Part of a small language model's weights: MLP 256 GELU, biases.
Each number is 128 + 24 x the weight over its row's rms, rounded and kept within 0 to 255. Layers, rows and columns count from 0. Numbers have three digits each. The size before them is the row's rms in percent of the matrix's.

# layer 3 MLP up, 256x64, rms 0.19, rows 200-255, columns 0-31
095:143139127106113096121126154149108124121108086104128082152111113157144111110146139116113136171106
088:149142129100150129178132113072163149128119126095149119158133132159090120099132131133158123144136
087:152139113061083122171115148121157099095140115128078094127151119129121105103133112123099121154127
105:125087155104108140142141121114156133146079138124134124116126143132108166153145100161134177160134
106:128114153141117105109092095116168128141154127125173119153145141075096100115095174180115116141088
097:096139099118101130107121114126150131122132123151164098123146143134112142138113142124127114160128
101:090131121138083111132138160111145147113168110134115145131137144115111164135118068166072116185109
115:118168179144132136160097123167107114120163133136154134134100139138099125096130075134162142153107
095:099136119163129100130146165129149136135109153116170170143110102128097135123164095106136139124137
096:128157135166138145125114130135148111123138104100148127130096158130122120091161133109154129152113
102:145171134147115131154102127119175156119150103100103082133148137162141157146116090185088101140117
088:087136129121118115139093130104147135136141153126157103097144123106149081127137150135180156122119
106:122111165105103101151138090092143123148092147175136144133113115143128160144177109132122114109126
096:131127061133128085087137143150155114108139138090149157166155147147162142081129109124111099118118
122:137157078173113154139137117107130127139128132161129080150121139157096114091133102113133132126126
100:138155161145107129113114137118159172082113198117091111143128121164135109136140151141157135146144
087:124118158114165115151110114113155125146093167119118106141105102151086096123125145168111102113089
102:105120159158125117078094124134115165132141151090150119135130135099105110123104100212117142136128
104:119105086154132138087123095133144112186129147138120137116082174103124092071152134097102127149101
080:109101111136077182201093148143126133137132127119150134139140142149129145109104084153121099146163
096:128158115077131133168087173113140084124119172108158113131096100109117173118138113142166162141140
103:124127115185124161147129086101134101116125162137143124167079129108125101137118098134111082136120
107:128155119129130107162101110119122114174114134155055093130110117123136126136127119166117129144124
110:101149160126142122128107121104138141141116152135120094116109122152115144130151116128137145150153
091:121135139129175116111138137178122112126129107163114183139129122145130141080138127078129113156111
105:079166073119089153144125113124131147121131099142092053161128112120113140160126134146145176129112
090:081136129103139143124104158111145153090128151118110156102164099170133155106162131085133153105150
100:136145153179104119113155144110119114132161104142101125154093092140170131123111117158126121139120
110:116118124126111132155145105139099116166146117126138110083140131120086078129145120145108116132085
100:131117166153156180096128134114167114112147157150091121116109080116089145126174122129134165135113
095:162142125145164135109062106140170148098090150106112128164118158126091096110120103129145119128128
106:130090104151132163119119142109117098147107152160134131082150177123111119149131114117113149149150
097:067162086104099112126111127143116160096114131134123162128119106176132098119114144136147153125125
103:106107129119131164173104121106140126134124152139113145162131084092134101147147088119146182115123
099:110111151105139151108132087115102112141103147136119081097133156164168104127109133177115094130126
086:102159110111144149117144163146123158125171147078077095152089123160140125079147108121118159077136
102:142138106135122109178111149117166145085105121121110129135127157180127132108122094128140154168124
086:149164152111131116159129135128074129140103144148105141164120105163176110129192139072158181124095
118:108163084142108118134151117122136120113103100158117134146148147134148125074143162143114104138151
109:135121062165095127129124112138135113146081115124097114144136119133121091116152129103100149122150
119:098145096193128152122149145124116130137099128107114100123142131148112147121079132081164154141162
102:121132168122112175150128145127157112160127134171099123129149143142096140091104081125157146123155
101:113174170170115121130161140118109144153131152101148126143096105139125126189106097121143169120130
109:141112136107180130116117158093124137155104133152169150118092125096207136122104139105111141122111
108:126143113121119146115097135153105153112129093109106116144135168131147129142112108113118130158082
094:157137145113159092084123134151057126123103138119132135110159181163112095126110112151151160076107
097:140110193149136133161147141118175077147115160143118119105092130138107125146108122127128112117148
130:123144108129139108129148151127143108109162163074135161089126172116109108092133148137104176137129
105:093120082087140125156137148140140131101114133115143127144086112134086140075139094123106144132136
082:135151132122074161156146150090125117193133123105095128138133180123139071126133112106123143129112
096:118153092183102146137120113095142093117121136120140131141152128138114140119154113159171139085113
088:162126133127105113108104157156139133161098119119164158144104150121135116120129056128179108108160
083:162133135133103114159083162082166148125122145096132107158122111113134113086150109155156145132152
101:138137111158112091141119077111136112173136110122110122091122174142144141136126108150129119159108
093:123151148114170101116112107161101109119123132146162167092148124131158111121119147115141063141092
098:095175185138124130154114128097100179128161155085138150126136072123126125155117117152144144109138